{
  "n_layer": 13,
  "norm_place": "pre",
  "tie_embeddings": false,
  "dataset": "wikipedia_en"
}
Each number is 128 + 32 x the weight over its row's rms, rounded and kept within 0 to 255. Layers, rows and columns count from 0. The size above them is the row's rms in percent of the matrix's.

# layer 4 attention key, 320x320, rms 0.106, rows 252-255, columns 64-127
size [117 109 112 112]
[[125 135 190 119 141 107 142 130 224 105 146 147 125 142  99 118 147  73 107 100 116 161  87 165 125 113 142 124  74 123 142  91 139 178 107 174 146 126 165 108 101 150 105 103  88 144 133 119 117 143 131 206 139 150 132  93 120 153 107 107 140 155 148 179]
 [125  93 158 186  58  87 131 146 147 132  65 140 115  99 108 147 123 120  80  63 170 156 101 125 158 141 175 125 102 131 116 109 148  71 119 130 197 127 105  96 151 104 128 135 117  89 154 141 162 115 102 134 110 191 121 161 118 110 119 165 223 162 115 132]
 [108 152 123 128 133  97 108 144 104 103 114 132 104  49  91 129 104 148 166 101 180  59 179 157 127 114 137 135  76 127  82 141  89 134 102 139 138 121 142 147  87 153 133 166 121 138 128 141  96 168 156  68  76 153 160  84 113 124 176  76 140 109 129 111]
 [ 95 151  96 210 124  88 147 124 157 114 171 114 163 169 117 122 177 158 164 164  95 135 136 167 129  76 118 125 135 140 102 137 121  40 149  98 117 150 126 170 136 115 144 106  99 157 160  97 105 131  88 115 154 161 153 154 155 164 108 116 105 163 132  80]]
# layer 4 attention query, 320x320, rms 0.106, rows 253-255, columns 64-127
size [116 113 112]
[[125  93 144 174  26  88 133 129 135 146  76 154 125  97 103 158 104  91  98  69 165 160 114 145 110 149 158 144  79 131 131  97 153  94 119 143 165 144 104 100 132 130 151 108 128  91 153 137 153  85  79 138 102 228 116 147 105 103 138 145 176 151 109 144]
 [135 157 125 108 169  85 117 133 118 140 127 130 131 100  98 127 104 144 164 102 156 113 170 162 121 138 134 144  92 155  71 181 101 171  97 158 150 125 137 159  89 121 124 161 100 159 149 138  92 176 155  77  70 168 160  87 137 114 150  50 141 120 124 107]
 [ 81 158 110 203  91 127 149 119 179 147 136  88 160 139  97 134 180 121 177 156  46 150 125 172 140  73 107 123 153 134  88  98 112  83 152 127 156 133 131 168 129 154 125 101  96 158 149 112 144 124 130 125 119 175 122 145 147 122 115 126 111 153 128  61]]
# layer 4 attention value, 320x320, rms 0.11, rows 192-240, columns 64-127
size [101  98  99  98  97  90  97 102  92  98 104  90  95 102  99 101  93  92  89  91  92  96  94  95  98  97 100 106  96  98  89  91  95  98  96  91 101 101  97  94  91  94  95  99  95  89  95 100  92]
[[ 81 147 163 140 159 142 120 151 136 144 142 155 148 139 183  58  91  95 132 119  76 129 103 128 117 147 174 105 133 157 133  82 129 124  98 109 108 182 163 178 153 172  91 175  97 128 115 155 190 199 115 146  85 129 191  96 122  74 111 142 150 144 110 109]
 [144 162 115 108 127 116 139 143 221  89 101 149  87 106 117  77 153 109 116 165 158  92  91 102 153  89 153 112 123 114 108 129 139 151  71 169 156 151  95 164 127 136  88  68 163 124 165 140 124  85 151 160 192 154 168 194  93 111 127 134 116 108 148 141]
 [178 109 135 133  94 143 189  87 181  47 156 149 115  69 131 130 134 121  97 165 112 116 118 135  93 181 101 142 144  86  96 149 103  94 177 115  78 132  82 101  73 149 141 138 155 146 129 133  96 106 153 130  70 130 154 151 118  91 175 156 112 134 106 136]
 [125  82 157 156 116 126  86 156  81  92  91  90 131 155 127  88  90 151 191  72 124  99 117  60 113  97 135 153  96  64 141 111 221 166  92 146 103  66  75 106 110  75 104 135 145 118 148 157 123 124 119 131 138  89 105  94 176 134  99 166 157 144 104 145]
 [129 108 203 134 102 112 124  82 138 121 113 181 144 161 150  73 101 133 169  85 130 116 110  86 172  99  67  83 125 163 120 103 116 103 192 169 115  32 109 135 123  79 190 141 104 183 132  91 133 118 159 173 117 165 130 136  47 136 164 119 203 103 144  67]
 [107  86 194 111  59  98 138  75 108 133 101 173 138 122 177 142  80 133 153 134 164 108 156 100 138 106 145  85  85 104  73 109 143 128  84  83 143 127 129 143  88 190 168 170 132 181 162 172 155  98 107 178 153  69 128 166 131 118 114 139 119 150  92 151]
 [194 148 151 152 113 155 102 128  85 155 138 127 124 170  56 116 104  89 136  77 188 125 128 139 164 108 109 105  50 139  92 170 142 101 110 153  69 155 133 156  92 123 118 109 148 113 108 112 152 123 136 161 117  96 123 114 123 171 103 132 120 114 136 145]
 [108 151 193 182 116 124 150 118 122 175 112  99 151  81 134  72 129 100 143 112 157 183  89  82 201 140 132 130 164 159 121 102  56 144 130  78 138  98 131 116 137 130 150 146 177  84 120 154 164 181 120 171 151 117  94 116 111 135 131 178 132 113  79 141]
 [195 154 134 218 159 115 140 102 150 167 109 156 136 147 145 108 109  76  89 106 164 135  76 138 146 131 113 112 199 164 122 161 133 173 112 177 141 144 144 109 164 155 125 112 143  72 153 206 119  64 124 132 109 140 168 113 128 119 172 181 166 141  86 167]
 [183 123 101 163 132 110  82 102 106 204  91 113 136  95  95 133 144 120 108  84 122 167 124 133 139 140 148 140 173 160 113 120 131 146 169  91  82  38 136 157 166 146 123 114 132 126  89 135 110 131  41  71 126  98 130 154  85 127 110 127 133 131 133 135]
 [104 155 163 112 144  67 115 127 171  83 127 160 164 131 152 117 158 104 106 148 110  70 143 220 131 124 147  81  78 178 179 104 127  77 113 118 158 112  99 115 116 119 129 103 131 107  88 121 155 138  91 126  57 113 138 119 113 140 113 150 162 118  91 193]
 [156 121 148 132  46 132 171 169 177 115 192  97 142 137 174 143 198 109 109 167 148  94 146 125  96  90 121  90 131 130 178 107 123 146 115 140 120 138 157 114  77 151 121  74 142  76 154 109 144 153 126 106 127 111 107  99 142 176 179 125 163 178  68 117]
 [127 127 130 107  91 150 170 117 169  82 171 124 149  76 133 123 156 168  74 117 134 139 154 142  82 143  66 114  84 187 171 155 161 110  79 111 118 160 174 141  82 102 131 105 117 145 136 120 118  68 128  95  86 156 124 133  61  84 127 129 158  82  88  82]
 [100 128 160 131  61 168  83 175 119 117 165 163 143  74  67 172 119 139 161  79 100 131 159  92 170 191 171 152  99  62 129 138 142 140 109 121 126 165 109 127  93  72 140 168 153 109 109 113 125 157 112 124 166  97 127 113  87 179 173  76 207 117 154 122]
 [152 181 166  81 119 155 146 144 188 127 101  71  95 136  82  97 105  90 181 120 141 133 108 117 142 108  51 173 187 108 200 143 157 119 138 137 107  30 116 126 138 120 143 149 169 149  82 128 119 179 101 150 198 121  97 140 138 112 147 156  94 154 177 127]
 [143 179 156 158 117 123 114 121 131 151  96 103 117  99  51 114  80 163 116  65  96 128 132 136 161 101 140 108 116  93 113 139 132 150 180 156 192  74 170 145 153 129 136 125 159 173  87  76 125 144 113 106 159 128 134 132 138 123 164  86  80 154 205 104]
 [131 145 126 182 182 166 130 112 155 120 144 160 158 149  94 150 120 107 114 166 142  58 126 137 140  92 169 115 192 118 130  71 150 183 142 130 124  84  95 119 128 160 103  98 129 122 144 184 152 129 136  78 136 172 111 122 157 155 130 141 124 134  81 129]
 [ 85 136  78 159 105 145 104 115 131 136 178  76 114 152 147 110 121  55 108 128 126 104 132 129  50 145 165 156 102  40 115 106 114  84 115 127 112 150 116  81  89 154 117  97  73 108 121  84 160 155 152 133  87  99 130 139 139 126 125 129 149 116 152 109]
 [ 82 127 154 110 123 115  35 149 160  97 105 111 131 148 120 138 203 100 132 133 113 150 146 131 129 130  95 142 149  94  97 140  97 138 121 186 155 106 105 132 116  97 101 135  90 150 117 130 166 114  86 151 136 108 111  59  72 141 125 106 117 152  63 179]
 [122 131 195 189 138 193 154 104 143 155  58 107 166 112  95 164 118 139 192 146 149  79 165  81  92  90  89 116  88 149 128 125 103 137  93 139 102 171  25 197 126 154 142 160 190 106 139 121 136 177 145 145 174 114 108 157  28 152 196  44 134 165 108 123]
 [164 161 191  76 131 114 145 124 143 114 111 130 137 160 145 140 121  88 124 142 128 106 138 102  86  93 196 114 128 120 148 167  81  97 119 130 124 139 112  76 117 118 165 134 136 120 138 151 124 185  88 180 120 162 116  98 167  98 170 113 153 123 100 160]
 [194 100 135 147 118 135  71 182 139 126 129 153 121 110 144 115 137 146  87 162 160 120 138  92 121 123 112  95 108  88 197 127 138 105 187 124 153 152 152 165 175 126 104 118 121 102 129 155 192 202  83 129 125 131 133 192  94 145 177 172  81 114 131 141]
 [132  83 135 110 194  95 102 128 178  98  75  86 137 133  76 120  83 139 134  94  89 106 161 152 110 156 160 159 134  87 168 138 157 135 127 141 119 110 104 162 142  85  95 115 185 165 155 138 111  81 105 103 107 163 150 118  85 131 141 130 110 112 144 100]
 [180 151 151  90  93 137 173 107 129  99  89 105 144 123 112 116  93 111 201 142 113 137  79  84 140 169  90 112 138 137 150 130 106 126 163 106 119 180 139 131  86 105 123 110 131 161 156 137 120  81 106 105 167 143 106  93 128  95 138 220  87 120  82  95]
 [130  84 173 142 142 111 122  50  97 202  96 168  57 113  88  89 138 193 124  96 132 140 127 135 146 108 128 132 153 102 148 110  82 156 123  97 144 100 136 107 101 118 125 148 104  82 139  78 147  88  95  81 101 100 121 192  98  85 144 126 113 118 142  95]
 [157  84 164 112  97 150 124 120  99  99 137  29 149  81  46 136 120 126 123 134 110 142 174 151 106 161 117 125 157 159 132 175 180 161  74 157 128 146 124 163 114 142 124 107 146 167 174 124 146  98  86 155 147 111 115  83 102 107  84  94 181 107  78 115]
 [155 132 159 176 134  99 142 130 167 145 103 128 112 146 109 126 132 153  94 157 139 139 137 121 140 134 110 107  89 140 148 153  82 101  99 169 145  87 109  88 128  80 168 113 103 109  93 190 108 120 101  96 152 136  98  97 120 145 106  87  68  75 166 101]
 [109 146  70 123 121 160 172 127 203  65 120 100 102 142 176 119 143 144 143 161 164 104 146 104 150 164 112 171  99 172 137 134 123  95  93 170 154  93  72  60 183 109 120 129 194 119 138  90  93 117 111 128 148 143 178  78  48 136 185 126  86 104 163 142]
 [172 116 102 115 189 161 104 154  81 128 191 132 146  65 187 112 145 115  64 141  98 138 111 165 169  86 128  71 104 176 132  96 155 135 117 154 171 123 110 115 107 150 112 143 118 132  67 111 145 174 145 135 152  83 122 144 142 150 131 133 107  75 129  52]
 [168 128 175 194  85  91 147 123 100 168  99 102 162  99 122 113 133 108 165  77 134 170 143 144 140 133 131 128 147 134  83 107 113 131  99 158 158  84 145 121 197 123  87  91  82 115 109 127 119 162  79 149  88 111 135 133  98 122 150 131 168  88  96 215]
 [108  47 153 141  83 120 126  74 121  97 128 142  99  97 105 153 117 143 127 145  75  76 108  99  84 167 163 165  96 137  84 137 154 193  81 133 127 107 162 174 174 178 101 128 198 190 148 109 153 107 123 123 118 199 135 121 153  92 117 113 172  75 128 178]
 [182 141 110 195 143  86 120 128 133 100 145 167 157 145  95 121 123 153 143 155 151 145  97 136 122 119  72 115  99  80  97 146 196 157 141  59 165 131 125 195 131 144 121  82 103 155 103 104  75 138  76 141 159 112 102 124 124 194 151 149 129  88 202 206]
 [106 127 135 123 144 145  63 163 166 144 139  70 101 179 163 138 152 132 165 141 188  63  62 100 135 162 129  89 102 151 109 168 120 171 105  89 115 147 129  61 172 164  93  88 133 138 148 132 135 186 112 112 177 173 167 175 135 150  79  94 154 150 141 144]
 [147 161 146 115 111  93 114 169  98 221  67 128  84 101 116 125 190 183 141  68 144 179 168  92 160 182 117  85 183  98 174  85  78  85  60 113 177 135 109  95 155  90 156 142 167 123 164 113 159  89 138 166 126 181 117  93  91 106 105 138 147 138 150 110]
 [184 133 148  91 149 108 151 108 157 149 124 192 124 110 104  76 117 106  93 137 133 100 121 133 156 121 164 115 115 101 106 123 103 111 108 130 138 196 152  43  66 150  84  97 130 154 113 142 123 169  97 107  84  58  55 132  65 185 145  93 104 114 107 127]
 [130 129 174 177 135 162 152 126 122 134 145 185 162 188 103 101  78  76 198 147 111 144  97 153  92 141 145 149  81  93 105 171  97 105  83 110 104 124 114 177 112 110 123 139  91 106 125  98  78 106  89 126  71  82 128 135 138 145 127  82 138 100 133 158]
 [119 119 164 148 145 120 125 180  69 215 105 125 143 104 159 156  71 113 198 171  53 159 183 137 165 183 142 156 100 110 150 178 136 151 107 169 125 101 161 147 116 133 132 116 123 148 115 134 164 202 117 172 124 134  95 135 102 119 109  73 129 128 112 138]
 [134 150 129 155 161  83  65 163 151 142 162 164 177 151 164  89 102 170 110 148 113  96 153 138 163 126 134 112 133  85 165 147  99  84 162  93 156 134 128 120  86 118 125 160 106  88 172 162 118 100 175 115 146 128 122 156 181 163 111 112 144 107 162 137]
 [143 108  97 157 125 149 104 176 143 120  96 123 108 129 146 138 120  99 134  89  75 208 146 106 170 100 100 169 165 141 167 144 149 107 121 122  96 135  80  56 150 118 152 178 140 182 123 136 151 127 145 139 158 126 137 116 166 161 107 161 108 151 128 173]
 [163  89 111 137 137  87 167  80 145 100  89 123 152 141 175 160  67 104 130 186  71  80  89 132  80 151 135 112 122 112 119 122 159 131 171 161 169 101  94  78  88 133 129  97 125 135 133  67 163 142  69 170 132 147  82 144 188 164  98 184 146 184 183 149]
 [122 128 154  99 111 164 106 145 145 171 125  98 146 121  84 131 116 196 139 140 108 129 132 130  83 186 138 160 111 169 113 137 152 143  87 137 101 152 177 116 183 174 117 161 101 145 151 160 185  88 128 123 129 162 180 175 109 150 134 142 154 106 140 144]
 [119 124 126 116 115 170 149 111 154 153 142 155 136 140 173 128 133  74 195 169 176 123 114 164 104 122  90  97 112 118 158  97 153 135 115 113 125  69 118 157  80  44 140 138 138 134 157  71  33 146  84 137 137 104 154 147 147  83  89 133 124 132 176  78]
 [137 163 152 148 137 101  80 128 129 165 117 161 113 149  97  99 135 166 185  96 144 123 100 170  41  64 124  96 154 173 162 214 145 113 140 102 130  93 137 112  99 103 149 134 196 141  95 104  88 115 177 128 103 131 121 172 157 106  91  90 152 147 118  65]
 [117  73 154 123 140 108 157 114 146 134 137 137 148 104  88 141 146 113 116  93  97 154 119 119  93 132 108 190 147 138 125 105 113 148 121  98 171 176  94  56 150 142 169 171 127 169 149 117 133 101 131 149 114  86 102 153 126  45 180 132 143 138 108 201]
 [123 137  94 129 127  81 154 158 136 117 132 176 170  82  73 136 108 155 151 109 183 130  82 170 159  98 150  90  99 141 126 138 116 143 154 142 158 162 158  95  93  85  85 159 153 112  98  59 119 132 142 166 145 147 121 114  85 139 114 177 122 110 173 132]
 [133 163 130 104 102 189  44 122 173 157 122 136 156  75 135 146 119 138 190 177 104  83  93 145  98 145  42 107  68  72 174 192  97 108  77 111 159 191 135 153  89 119  85 199 115 126  93 121 175 154 146 147 134  69 119  45  94  99 110  80  98  78 180 149]
 [112 161 117 122  89 117 122 117 138 174 112 137 162 116 150 104 109 127 173 170 196 150 141 143 116 114 121 153 149  82 126 167 187 133 122 110  90 111 153 108 103 157 136 119 137 140  81  97 123  96 151 129 153 127 141 219 120 119 130  94 124  89 145 184]
 [157 146 119 152 134 197 190 118 116  91 107  88 120 152  84 171  68 136  97 144 110 150 171  94 127 156 196 108  96  74 131 178  96 141  93 124  71 121 180 132 140  97 156 105 110 121 133  94 132 149 122  96 108 153  84 154 116  76 143 115 150  92  96  99]
 [121 157 121  48 110 140  56 168 154  59 100 148 130  88 133 151 134 105 168  61 146  76 105 131 118 143 170 114 119 140 127 116  58 134  76 103 154  98 134 105 143 101 118 145  95  98 191 151 157 125 152 101 173 131  96  65 192 111 107  88 126 201  82 117]]
# layer 4 attention output (transposed), 320x320, rms 0.102, rows 192-240, columns 64-127
size [ 96  95 100  95  95  88  92  98  89  94 107  89  95 106  98  96  86  89  85  88  88  89  92  91  99  94 103 100  94  94  85  93  94  95  92  93 108  97  96  94  89  95  87  91  92  86  93 104  85]
[[135 164 122 104 193 111 195 130 102 101 107 214  95 107 134 138 141 135 128 112  94  96 104 151  97 107 128 114  42 114 150 111  94  75 109 124 153 118  88  98 174 163 120 129 163 173  80  68 122 167  85 118 147 143  99 107 149 132  89  98 154 111 160 132]
 [158  95 145 104 138 214 111 101 204 129  66  81  98  83  77 140 170 128 106 124 116 130 106 131 143 155 104 175 132 139 104 172 110 144  70 111 118 108 156 204 112 131 109 119 120  63 146 188 138 103  84 151 138 135 192 136 100 120  65 149  90 156 168 143]
 [139 152 153 141  98 128 231 107 128  90  96 144 110 103 124 150 116 112 176 113 118 153 211 152  67 148 138  92  89 106  98 130 171 175 152 181 110 128 143  59 146 166 112 116 116 130 119 178 133 116 190 153 119  80  94 113 101 167 109  99 105 194 144 156]
 [135 104 139 171  82 128 103 183 161  77 123  93 108 126 109 130 124 174 117 185 147 124  96 107 106 104 115 139 158 120 163 181 124 104 114 113 162 129 144 166 154 150 159 106 106  99 116  74 172 138  94  85 108 156  89 102  85 167 111 148 186 161  88  86]
 [153  47 179 138 148 119 124 127  92  98 130 144 150 137 139 101 121 125 120 149 157 138 127 123 126  87 134 140 164 156  90 153  65 102 134 184 149  97 188 171 109 107 156 151 138 129 161 165 112 128 134  53 151 176 135 158 154 169 151 128 159 100 142  90]
 [161 109 158 163 111 182 104  94 160 164 141  71 159 119 137 108 133 138  68 120  98 164  93 118 158 155 174 164 116 136 122 175  40 115 115 136 186 129  92 192 116  83  75 149 170 112 120 109 145 147 115 192 171 164  80 191 172 146 140  92 137  91  72 112]
 [162 152 145 119 150  98 101  97 111 186 170 162 107 133 120 127 113  86 157 106 162 120 163 115  97  82 188  92  75 115 129 130 147 147 124  85  96 136  98 176 121 138 124 112 155 126 123  71 127 106 153 113 121 128 125 156 112 139 137  97 145 166 122  98]
 [106 154 173  94  85 203 118 137  59 135 146  83  80 183  92 112 140 126 151 132 121 194 106 107 162 182 115 119 108 109 131 150 117 119  88 198  70 190 132  96 153  93  99 114 134 159  92 131 125 107 175 175 195 118 160  86 122 190 160 114 117 125 119 133]
 [108 130 161 150  70 172 109 122 193 164 120 160 128 168 152 103 130 126  74 152 133 165  81 177 164 163 144 109 142 150  92  90 111 176 140 146 132 108  88 115 164 119 115 112 144 101 116 172 204  82 133 111 170 133 147 186 106 130 142 153 194 148 178 122]
 [121 144  82 177 141  94 137 119 170  88 149 108  83 124 112 124 144 108  97 196 164 160 126  75 139 123 131 133 193 130 117 134  80 150 163 122 125  78 132 170 114  75 157  89  92 165 180 173 174 139  70 120 154 122 143 165  93 116 171 112 100  94 206 100]
 [128 102 123 180 152 158 124 165 113 176 100 175 123  77 116 159 100 142  77 116 137  83 158 147 146 126 174  64 155 129  94 119 156 113  80 111  75 118 161 139  98  98  93 137 187 182 103 108 120 159 136 113  74  80 108 172 134 123  92  91 129 120 131 128]
 [154 137 108  29 145 162 140 158 117 140 174 110  72 164 115 171 136 132  94 157 153 146 133 165 151 107 109 192 114 112 150  83 100 117  86 190 116  99 100 148  93 158 151 146 174 120 137 157 144  94 103 126 109 107  66 162  60 139 145 153 136 104 135 163]
 [ 88 165 103 178  59 132 134 121 102  98 145 152 153 160  86  84 124 142 165  96 121  66 133 134 164 173 117  98  94 144 171 163 145 130 114 123 161 154 101 147 110 176  80 205 164 148 155 136 157  89 147 130 114 193 140 110 130 150 178 147 143 102 131 178]
 [130 124  36 139  93 123  89 158 154 130 150 104 167 146 144 145 117 160 103 164 160 150 111 109  98  88 120 152 168 139 132 100 120  67 153 102 145  93 109 161 139 154 133 105 116  80 129 133 117 101 151 105 140  90 159 127 140 111 121 105 149 103  84 183]
 [159 103  73 116 101 196 140 105 135 121 189 154  56 134 161 141 166 116 124 109 125  61 119  92 149 149  99 137 163  90 140 136 127 148 153 139 156 139 133 117 145 160 110 100 161 152 124 120 132 110  94 111 153 181  85 104 171 130  97 124 205 152 139 101]
 [157 103 166 138 120  69 158 131 160 127  92 130 116 158 112  94 163 112 145 126 119 156  88 124 189  93  93 113 106 123 118 179  95 120 162 148 125 166 111 122 163 154 101 112 143 117 148 157 123 116 129 110  94 107 157 149 151 130 146 158  98 126 105 149]
 [172 153 154 143 141 128 110 124 175  75 125  97 159 148 127 143 104 189 183 133 118 130 152  88 134 137 137 162 119 150 101 142 130 149 115 132 100 166 124  69 156 107  86 113 116 133 154 152  87 121 104 129 143  94 168 101 126 140 135 101 144 151 100 106]
 [128 129  91  87 167  68 135 173 204 115 126 146 120 116 142 139 108 137 200 128 144 149 217 149 110 118 107 102  78  91 155 127 187 107 133 138 110 142 142 161 136 143  95 179 120  79 127 167 104 143 106 124  95 109 122  75 119 136 111 156 107 124 103  97]
 [ 97 121 171  76 169 122 125  74 101 154 125 131 169 123  94 115 201 125 102 155 118 203 146 138 106 155 135  77  75  63 157 166 111 168 146 114 145 116 121 137 119 110 142 105  46 102  83 139 173  87  84  80 138 137 123  71  55 126 131 135 129  93 137 136]
 [186  95 130 139 126 103  84 123 117 144 111 129 142 185 115 156 119 140 201 173  81 143 110  99 105 173 155 131  90  84 134 179 125 126 150 116  90 104 106 123  74 149 149 154 110 122 106 141 180 144 123  93 169 209 146 122 190  78 203  91 145 137 106 177]
 [114 108 138 115 170 142 127 126 108 128  82 138 136 126 184 101 133 155 134  66 109 103 116 112 126 129 115  60 125  94  76 111 168 119 145 150 126 150 119 140  72 139 147 111 138  83  71 123 200 158  85 107  70 151 230  92 105 108 140 113 131 120 135 126]
 [140 117  97 158 135 113 104 118 173 114  83 122 158 191 157 152 107 134 148 221 128 100 122  98 106 188 147 129 147 125 186  95 108 129 187  90 136 170  54 157 151 114 126 100 126 108 140 116 171 114 175 200 144 135 134 157  91  96 176  21 135 126 156 124]
 [ 52 125 142 168 116 193  67 154 195  94 151 112 163 149 153 136 126 167 140  81 138 101 127 143  79 140 208  91 166 110 117 134 140 181 178 107 146 163 151  92 165 172 125 100 138 119 186  99 153 153 142  89 110  93 182 144  80 104 157 169 120 152 135 168]
 [112 103 144 109  62 175 165  97 101 118 147  60 107 157  90 164 107  68 114  76 117 134 140 112 110 187  99 106 106 201 109 135  83 108  72 145  80 126 155 104  98  82 205 134  88 168 133 175  89 108  97 114 132 102  74  89 111 131 129 133  74 148 101  96]
 [154 174 113 112  92 122 114 116 104 106 152 127 173 139  72  93 109 114 180 202 145 128 164  70 134 104 160 123 107 131 166 123 105 204 144 166 119 132  83  84 137  94 142 106 120 139 176  82 100 114 151 137 139 121  96 161 132 137 162  80 109 119 121 112]
 [121 128 127 135  99 140 158 144  73 132 150  58 146 115 109 174 100 171 160 128 122 162 175 158  77  62 131  99 140 100 151 158 130 128 167 157  72 131 136 151  87 163  99 133 208 149 110 190 130 133  72  81  84 141 129 121 114 200 152  58 142 133  86 107]
 [141 109 157 139 136 154  69 133 157  92 126 133 114 141  98 180 139 111  41  98 141 138 122  68 159  96 122 167 168 189  88  63 107 109 185  87  89 117 102 159 148 149  66 138  63 111 102 135 102 103 125 177 122 143 123 136 136 159 177  95 111 126  98 111]
 [ 93 130 165 139 123 173 127 105 139 149 114 121 134 132  92 168 151  89 135 137 143 163 136 127 168 206  96 125 136  96 126 161  88 125 108 119 131 163 155 114 145 201 113 142 114  73 119 167 104 136  96  66 126 134  88  96 108 169 155 119  87 110 174 190]
 [131 131  88 116  64 109 109 104 154 163 127 184 157 149 131 149  93 204  96  97 108 155 142 174 129  78 152 175 115 166  68 168  83 104 103 108 147 102  95 103 193 131 144 155 122 130 149 143 147 145 115 100 147 123 109 123 105 142 162 122 138 154 133  92]
 [114 128 124 109 140  98 148  70 163 138 133  44  75 126 133  87  60 159 101 134 124 137 126  95 150 134 134 158 161 107 178 145 125 127 155 122 118 141 125 154 173 109 113 144 143  64 143  95 135 133 181 163 167 144 212 163 150 190 201 164 109 177  98 132]
 [175  90  97 146  86 132 154 133 162 122 123  95 134 156 104 184 138 112 176 119 109  73 103 115  88  98 156  97 162 193 107 128 150 110  86 108 135 116 194 129 192 158 178 120  95 115 177 153 154 140 196 109 121 151 109 154 113 145 123 124 177  94 126 182]
 [125 131 123 176 176  94 172 136 124 133  57 114 125 128 102 123 142 131 164 132 157 138 135  79  55 150 114 153 116  78 132 113 174 109 125  84 156 135  90 136 116 116 123 167 115 109 117 133 167 145 137 137 154  71 173 147 167  66  74 156 132 179 104 149]
 [175 162 146 105 145 112  70 101 158 140 125 142  87 158 169 112 117 210 101 203 117 136 130 131  76 186 126 137 178 181 138 146 131  83  55 120 199 107 128 130 118 119 157 112 110 118 142 127 135 189  60 139 132 156 139 167 115 150 115 199 112 139 176  86]
 [153 139  89 111 168 124 105 170 125 148 118 104 171  99 190 136 128 114  80 155 149 181 110 156 124 123 136  89 164 144 129 105 132 119 138 195 180 118 131 132  93  61 109 167 113 133 176 152 100  83 108 153 100 174 114  96 115 124 100 119 147 122 135 132]
 [136 128 115 105  98 109 143  88 158 144 180 169 124 179  76 136 156 140 135  85 118 131 129 127 199 127 146 154 143 104 110 109 152 128 128 155 118 182  80 163  90 172 133  81 129 182 118 175  94 140 173 167 101 107 121 138  90 139 153  38 119  73 104 193]
 [ 96 134 157 118  69 182 170 139 146 116 104 170 121  93 125 114 125  94 206 129 176 116 121 127 207 198 140 115 137  91 151 149 134 106 142 115 105 168 109 189 122  75  89 136 153 139 105  96  87  91  62 141 143  39  88 139 134 123 126 114 147  74 103 175]
 [205 101 124 124 136 117 119 127 139 133 189 132 164 183 126 157 102 120 125 144 140  95  95  97 156 130 114 174 150 156 143 198 190 107 152 121 140 131 118 155 156 180 128  54 114 113 112 133 128 172 131 144 119 119 138 102  98 197 136 143 117 149 126 137]
 [137 133 122 139 211 179  90 169 108 164 119 133 171 163 133 118 102 109 139 118 106 103 137 137 102  55 129  25 113 162 161  97 134 141 133 152 175  74 110 161 129  94 168 105 140 139 127 137 116 109 109 163 125 128 155 116 146 126  69 150 153 140 107 116]
 [148 134 135 111 119 131 159 105 102 148 119 163  76  51 145   4 187 110 135 129  66 131 134 129 120 178  80 136 160 114  96 137 151 147 119 162  72  85 118 125 138  98 104  76 150 130 112 153 115 161 135 144 110 145 148  85 100 187 157 104 122 121 134 103]
 [ 84 117 178 144  88 124 195  93 130 124  95 166 143 165 149 118 115 110 141  70  99 175 169  92 109  92 136 146  92 128 140 153 130 105 117 150 116 108  90 128 103 132 139 174 103 153  98 140 140 186 166  74 126 100 144 205  89 103 140 143 113 158 163 148]
 [153 132 113 140 100 175 157 138 207 101  94 177 133 145 159 165 128 116 142 145 103 108 121 113  90 149 224  79 152  80  83 169 101  86  89 145  92 158 141 107 175 228 132  84 107 102 177 138 128 141  97 159 136 136 145 170 128 167 101 149 190 129  68 118]
 [136 118 161 137  87 110 167 127 165  68 131 116 118 175 142  94 184 173 189 155 169 115 122 143 113 118 114 139 106 174 144 163 135 121 140 148  49 143  71 187  82  99 149 138 150  98 153  96  57 111 144 158 105  94 103  68 164  89 130 154 113  88  85 163]
 [108 121 121 103 120  89 117 117 156  74 201 159 142 125  82 144 179 139 208  66 132  89 136 156  98 114  78  87 118 124 149 127 122 122  78 169  99 164 166 129  73 121 188 112 111 123 145 113 146 160 173 127 136 152 100  98 165 160 137 117 120  98 104 165]
 [156  84  92 135 155 106 108 148  99 152 121 117 128 118 142 109  62 152 146 117 113 148 125  98  97 175 133 138 147 114  99  95 114 128 109 144 109 131 121 109 112 154 148 150 116 126 135 122 142 161 166 171 116 156 121 155 121 142 137 102 112 187 100 192]
 [146 148  93  71  92 143  57 123 120 168 176 130 121 129 178 138  95 118 100  87 139 124 147 132 100 156 141 149 161 144 127  90 131 128 156  60 118  88 114 181 176 151 128  73 159 154 116 150  30 178 189 175  81 138 149 113 150 116 120 109 120 141 148  69]
 [156 130  98 116 175 124  99 136 103 130  96 146 151 100 119 122 150  78 178 110  80 116 123 134 120 114 138 137 129 116 174 190 101 146 114  90 116 141  73 111 145 158  93 166 143  95  68 170  95 154  97  54 184  99 103 135 109 142 108  79 124 122 108 147]
 [134  88 173  72 176 159 144 173 132 139 126 117  91 138 121 139 140 136 133 115 155 168 125  74 105 152 140 163 172 132 209 172 115  38 174 119 126 133 188 141 137 185  86 116  93 128 163 149 128 113  79 119 101 135 154 126 164 108  87 127 174 105 147 141]
 [156 161 134 142 102 132 116 155 144 133 124 111  95 190 131  96 160  91 179  93 135 159 145  93 140 134 120 133 118  78 141 135 149 151 169  74 146 149 160 149 109 114 160 161 145 142 164 148 113  41 133  76 122 129 101 120  78 139 135  92  97  75 124 147]
 [122 140 122 143 161 187 141 140 159  98 120 154 183 114 139 133 181  97 115 155 131  62 126  74  76 123 127 136 100 140 219 114  99 157 107 103 145  60 136 156 125  99 147 169 179  92 100 118  72 136 179 140 149 121 150  91 186 159 122  97 162  99 134 105]]